Part of a small language model's weights: 1045M tokens, 7973 steps.
Each number is 128 + 24 x the weight over its row's rms, rounded and kept within 0 to 255. Layers, rows and columns count from 0. Numbers have three digits each. The size before them is the row's rms in percent of the matrix's.

# layer 3 MLP down (transposed), 1344x512, rms 0.0422, rows 253-286, columns 320-383
096:140176108159136186108119121151152109126093117101127117098138110135157116120061119104116143104091136126138133142079137145118114161145114132137131155098104147145093100112113141113118123132119166
092:174168112160134102147141143133112131122140082172167096111175118139150104087132128094099127094133107171090122141120139153119088115125135165098161104116118160141142104128145077154130111126085129
107:141120099102138138120120095121119160159124149136138148140143124134141085170142110156074137099099122138122130129071106113129136161144140130142134161145059166144122100087102148114159115093081103
097:149090157163137158121123135075137104123097108145143108115098087153165123144097117103126121103171155135108139159103147129140132122172116176129118069072097110135135127164131120121111163123093117
108:139117116166158124134132149130176123131158124152180143121151133134133127142101129103126165132123112133115130148118153096102102134140110123156157164146141143123176109136126147123114122143145162
106:137114161158115125130150138119114167109115144148128125135103115119132131104097094100115130098129137133168126065129111138122135094107060133104137139175103097123114126098147114135141106160105131
095:123154061169123132120180108124109159121145177140147109098113136113143122138112135141149126104143128139135092083164131127096137140114104091101122118163138133140154140117126110086092119169095106
090:156159144132140126127134125102115140159106122122139129111177125131148093122162108079106109099114145116139156132110119128147136135178141116120156117154117157165086108142123160126126101122140149
099:087120103133129184075131142136131122131132121113067147161145115180119125158126141144102163129170133113126141125121109087092150165137117144137072122136126157117124147141134129130139130122106093
091:104159123167136124129142090150150164113124141131150135151129143191089126119155144113134109160157151138157083121129130150121083143088105129164135098158143121125142174156151104077154105145098110
102:155078131096158121127131104137116094162152077096113131140158114183102113093142132101098086136123107116123160148145136112118139135131142123136107139126115146176162088119102110126151149109128129
103:154128140141129116120120156147140192110139148082109122135140147103134109153112132130100107123173119156176140108140079111133154109128101129122151096140143127123174111149140135125174174143109125
087:158141075123103166150124125140135137140165128147095114120190154131161153141150149104093145134095113116136113102127138119110111129152132134126185093114129153126109124172120148137121137144084103
094:162186148160113101134153126150156147140135127129138140134124132123097114095146172113106068135104141183154139097118145118149185154168121145085122187110098144150119114120112101127105164083116168
096:120087092110122073143097113144114128146160121139121098107084136097076134138109116137124126127141122108156110157124116159127130130121108084126096128151125148080109126145151155124094108101124117
094:100108170129073150134125151133069122167095135109169091139103087115152126153186090138121137173128096141126107140108102162130130125100132105102111106130135128121103134129105187142136107165160101
092:108156113118146143142130131195150096154176125151124113103145141106146146136136136115143145165112129159154125135139143125151131145156125099103168128159129129102117107149102181084156140101153184
095:131196106112161142148156140117143113151105154120128165139158119125107083121119089112128146090114122136109135110141140074098160080131116134132149133127141167092124093138132123098130136198147107
115:131146132151126148117105107127138112125156117164110140110173130125142128136157201166166161102127145147081120136129126129120139151164148078157124135119075116126120095133130140161119145171104131
098:148125108140139159152123120138157120137144155138162104127141150148131154152146147141145173139143102106131104107149134095120140113149175137123135151119092143121115122127116130130139108108106096
123:161145105105137103128104160141109128161152131128145166134137140131173107148159126196135125146149139095145150150120187150147124125125130082102136123113156111117110134135121122110136128110097100
103:102107089116161108144112108119137097112158148107151140095133120114088109091160136143134129157169171159132163130151123127159127141168127105157120103102135120148119149169134108145106153137160163
100:156132146203118118161115109117140108131127100117156110149141095139174081150164134071135139092143129117147126157096174136139125158158125140129148112163145134140148080118146099159150138175125121
086:127101089129069156156114148147133086094203069132106116169109128154100157102154118149079135104175110108138133131085124133141143133126117129128127079096121108136104169164074160144127180123158104
086:104176144171129131121194146124110146125126131107147154132145163095114139132112162146112115130113103113113125140125110163094099121090142151123115133132101159120118166145106133068111164121100125
104:095111112157127105151095121107096153118110132091081145150114127127112112125101134137095093146145128113169135161120127150113097108134085137120147146173126126111120147109134117127140137097157142
097:142133100112133169131102158140109152164145071137099093146163149110089094133148123121173165133153143124110116137096151106139103127140148130143095118136142093158123141122130129114129110150115108
094:190115129170155112139133093147092125113177150153112141128135172150115161104153082124112097107114144120129164141127143136164128133168149162111153100143161120125139129099119149125168117124175118
100:047095129147108099128162169124119149179135148124097129095117118105156124117118122141109112117071090098134144141146126113101122162118120131107131108130116140131129089120142119137115131097128136
094:128161157163151111169085093163129120118092200085110134109164162128167131133131111103139121102120149094133125077127138149104103125138107142061159113114117091129136130137136133128131125111113186
095:108135128137124149198091144116146128115112137156123120111059109122147116173162136104131109128101150133121107170134149157143088119126126138125158159167127137142126131109138129130125138110113122
105:156075072165150121081129136106098109113144119120134129134159131125092113103048124120114148129143089115125134137118129141118150154144164117133154092124094125140147199130143108155145117136109094
109:120096108145131089142174124084087113115131097124154150144109176127165103169128136154141140101152125103156143144155139097128095152101158108099107147175197153134158122133139155106110085110182129
099:105133140131133149138093131135125154134143141110127142122138124115107097134154137135097114073083142110085115098112118148121120136137120145170109150097125140141095098145157137113120147113099094
# layer 3 MLP gate, 1344x512, rms 0.0411, rows 254-286, columns 320-383
092:168158110170127090138147151127138127117112113176159098127134150146161109075132139107112149076138138157111105158125129116124078111130139172089153115132125155146129070111137108149160164122088140
110:124106131151165132110114123115116134147139123112117136090126165122130148184104158124147128132095177104096117136195083153100103125148140114171116194134119109118124127110101127124135165148163167
097:110085153129100112153116150070123122124103116157149156150092100155168132122093137110158104096149145145116128139139126093146120121134138161076157105091112111177117142142142093096142179158099111
105:114113133151123112096106112104128164121098134137141122122118103151105153111114180125144160136130081156111121152136162091130115154117155141098112143182081124111132091101143123114168143139127111
102:111137140125122110130168107160133119122135095120131109092101142158103134110133166133150183140117136118109147148126108132112150132087187145116120100168112121126124137117127111139136147112117150
093:121134089156121134134183132109082163134128176133122132109148134109121120094132131161133129108163077112120115148153141112099127150063126106140108138139107107106134121117128108146091118117096130
092:112113137140130130091135137154124146128091126115110123146138138133132151116103129138143158165118104126117084109136149118109138146120122120134136111113113064114117175111142134139165158122151113
108:113151108162132080148149153170178089099132151105150124121095140110098171131091132105135125086142144100101149076117111127092139123145169099163094164093136124121112104117158142106098121114098135
093:158106160099106154119100167112105101148139108117095101124131154089136132146089137144136168092113110114121193139140135104120153114136152117119137146110104146110140082094122149192120127151138153
097:114097107147163100155132112121136109143154108118116080143121161153111151082153140147086125155107116098119122157121180128116097082119138114139094139134083102146150092089158106119151118128168113
108:103141127097124147124120147128123140141128097114144122127131096150129116144136104138165122130106099168089114137136107148139147161146099096102099115134052152065107145201080130103126112120123120
091:157165109128124158144170153119126150089131104132094123127148157147162101143131119114122110103135133127161066134115137153171125071160075147121180093108154157154132117171129112093142139148116091
095:175140159149102124143188125130181157140111091104129161177136138139103164128150155110055109120116136118118154134145129085119137114116128152113124147101082172125099139119075161127119100136112170
099:139149141130104156123128135142106131138103119106115131176138147142134162162101113144117139127107112109114110113079123155143119133148174130137135117153117066146155122113109151084159134147127097
092:143145103150094107109150081158152154122120103158110121099170109135111119102068179117144149112138100142097135116139154116092079120130135152119160153162105112150115142086126101072109175107085151
094:124103128136140094165152112145133160113152107128161146102172174140115144142142102119167130116151134102138106110132042166125121136110168128131134133158150118151098138145141128131145079131164132
100:102140087154152080191165148148147154133164135129133116135167167129067111165129167144136146153161129150102129091177137157104073134097141124132096110098109104099134124169143145138100126127090121
099:131094117146174112135157123115138133127125171117140131075142103126128167147118185077154149127166113135106103133124142082094077103114102073112118136137134117125100106096136112122076114140096120
098:166097103156133138131147126121106132112102159072187109163144139120106141119141162135118159144136146123114125112187108144114124108157134132143121169123089128125092176119079137147150096107107071
099:119118140089093069064110153143117102158119161126122140104104119129136157134135131113112148130101129105104146126129100080072126152152119098118114190151114114105103096090131160143148121125120075
100:126139122133148142066142125106119146128132104114137085185127152151089171110109092144103075112121083101115104122078128105121128103134135149104110115143124149150134112112151070117134116113103101
101:138136113107137131101145139134117133135109130107105107107082147161089182133077161131110135120124113122111152151146140142117186122111186120126121166108104111087168159148112098142101166151127123
086:104133115144121120127131177124139139106116106145121153144097120116143091156143135107085125118154127162153137112120121164166116103138140135138140105110104122162095142124138163124140139165123151
092:132150132155111136140211154155106135119130158112127166133137158103104157145107166150152113128100135122108120141150138159116104103114162155154116144160113152101141177150148125100136146112091139
104:145114123145131133074155134183091091149119121107149137116152116151095202112110119113123124122120100129124098132110088100112148144103169121106101119121122100146127109134137120178147104118135098
093:094124188118126104149157117097148092090116177125156137143106122147156146127086131148060132088087132139134156135156083139137148130128113121107163145134112156084139137135112115150115168104119140
103:131116070117171130104155135139139150126142128133123153146083152154146126171128104170128113129128126072150170112108170125137103159138123145140130148162135136150107127133105148125144129099180143
101:089102174129140119124120142150118134136103138154116108154128116127118129142121135136135119112067124067108124144103120107114091167136111098145111114151103165115094114128115148149132143124129100
096:149128136098088114126144139098138112094161100129118146131108103104103153168105177151166170127094122133104116143135099105105160129144140069178113137137124136138138103107131128119088169158120104
102:111122091162189166160155123109090122103140122148151156148173182123144133109141093154118140150135136082123101103148078197128100152137118115128127139126151114144114127143112112133127108119119138
101:136106128204094098112149152113161123119107115086153130117163150090047199161132109135117129124119157147103088144121141089094128122140142115139118131121123087131123110128119143160117151126137155
104:118105124146109138101153142085078144111133103112168140121132142142130139174110151122131145141134118099114173146147129131121112162089148101118133125165160172126153155133114154116127129132145142
099:107145131101168101126142135113128166120105156125111112135121147167120140112102091153139142122111099129103146146159168138093123119134098117101141132104091085168138094103093134152109139113147122
# layer 3 MLP up, 1344x512, rms 0.0432, rows 254-286, columns 320-383
088:135142154122132124129126118110131096152108150124156171121126109133148165127088119079086099155062130113109116155153087096098121149083177057077114152096107112131139146124127067152125132102096091
107:144122162148136122143098130136093119140119142153112135111110118107129114149158099133146168144101146134147130072106142098135123154122107167128133142139137147119136113076117146134127115148131119
097:124120117103128141139117130082100148140105146125113131133056115130138150138060163138142136128163156136091126145130157090114118153121183114114133111149073092143104134109120087103089173124101102
107:140140118164102104156139149149171141111149151129127100131163122102120138136150126081127167085107121141116104086132158083107122116085123129171178135094171101120158149149121166131099139144111132
108:103134148136104092161135103112129140106086138136136142156096091119140112107136072099104150126126062140138075095128109152135163083129118141133146109122139091119081160124116121117154126154090086
096:157164138115087171120103112101152079134098129117190138135124128167180153215133136108149147134072169195075077112181125114120098145154140103151109110135123158115129163112148162067116138139132099
087:159143120165110140107162127143094125131136102104090130110165178143136102077111091123147136128154108129171138095114115137123134139185117130095129107120130097147076145143088180103123120095156141
099:105142094114105124067110102161104088131119074129123120159119112172126092163135158127134121130125124096126098125105127108147139141161118138123121154147101129128110134158097146135144087123143152
092:147161115136124174140134156163091142089137119118090097083122141110159080130112144123161148079145139101143147128110118142161157127151109118146146129138154148127111110129098156145125130158128145
101:154143162106092091062134084131089116141090121132166152119122078153139125154097099067082099125099098141135150130134153121120146155124146125167112134143115137126138149153086132127142123126137143
106:114142126153107151083105116061082139133140146191130129095178132133152129164096148132127095119140152140129122139143068098141110090116157141156135132157147153149089134110148137140105139124130124
094:071102175141158097106128121102089116125119118121171154127078097117130109121112125150178085087153158161139153146135097122139135164107124112127049143126122110086150133081121110116112110102159130
090:104122142085091067147105148152147123114135149154100151152119111140096147161089155124133089151090130175121138097144138154123147151126134124143128200087125158125153095141122149171147162078115138
092:159090100110134116183121104146158112165141141176117132148139160118128122129132111138114116164164170126118155136125073131151145130133160114105103125146121119126153167135156086119095125161094119
091:121109137130072163121140109122104144122124117131142105125133114127171083098154115122131137124147089176131102146086152137122117150115104158154160109105102125126089156110097203104107133157143140
093:140102164109106108106126106058107160130120134120126108161108115152113152135120160127119142124141155117120160129132105143118093117113129149147086124107109140148128152152144058145106124150111097
094:125129116144140136134166133161090178137139114095116109156189127119105130073135152181106082123156107108129140085101137111132065108141162157151105085134088144106100104125077131141134083079140119
115:092161122143096156106122121136126146113151097132161124151141089116078109116160147179164161137121143105104119122143090130125136142153144148125144113141098121135161137124123118125116119149127136
096:102123181129104126131092122101131148163147151175064112104074133156161145149086115112109112126158115100103091158138119091139170158098137074159126112165114158102146113131135107128099134156129134
115:180155093164118110160100145153120131124160143115131153119149121118148102167176113134142150115136130125122055141151164162142138129098148137132132093149128077116121158152114116106104129136110118
105:168117127129114141131112120120134150122150080086119147105115149143086127093133147160139143137162144077122183078110138110132155104144126139112165095142149122142104134156114147109075076069165145
103:173129113136092161149152123122101105127153097099121134118102106128139150109148143118143142155151077104127127134113111142146144084121102140142161102133071140098134104180105117115121084154120093
090:132154169116166091084149109091153165132066155114151176092148118070128110143123160127147164137095140156129165130156126119133095116119156106144131182132129140101150098094172113139121107155084146
087:113128136166147091118124101139146131162117145126132100139095124181139150110124133110081134131125101136130129106132129092089141150127103129098150102104088078118107108053141104145097127105126116
105:145089125106186152120149138170131136137142097137111143109121121108113120103155114116093129161111150175128101135127143180139109122135161128112117126079056140119150129131118121117156133139118085
095:131139113126152160115089161156129145090172083154127126166107154065170130153166140155165118078132128114181091058120119115187120145146095114110135141137212117120109171154119159127159156124137140
093:082142148109143098128130190105145131108083159065106139118140111107143119148105145105143120147125118167122104116160138112116066130089083099116129169127118139095091124150109115168090140167102117
099:127066127156107126125141117130104104165140163098156155089089158150119121140123113152088103123120119149138143167140132106127119110110162150106130138121098102143141144104166088121122142084100115
091:154129160095079142172097155129148097077103114176085165140128138113119104139107108135181150117108116160141108121099094106121140151117112086162156118130131140118130089151115123146103174131101137
095:109122137094131120141101147125116103138145133113099144141129166108112111061084092125100106178129096141134141126123100123137154151152163110100121133070150119143109104152115145147092132163162132
105:148134134128148109104142117106109098150143116126101162156097114147122103142062115118113154157099093150138105118135146121114168127107141122114136122052091087151083164141122162159153161120145124
117:134128120145125149162115136117160104119105149111119102148116140142095147119136184139138148171111128167114115163153111134130100122144119166149107127117136089115126095075121123143133129139119078
100:101141141114161145101110105124098148096155100128126087151144140113121081151152137138132117148110144131126137152119087168115147156138137204146134129136135136111148143173136131108145169114139113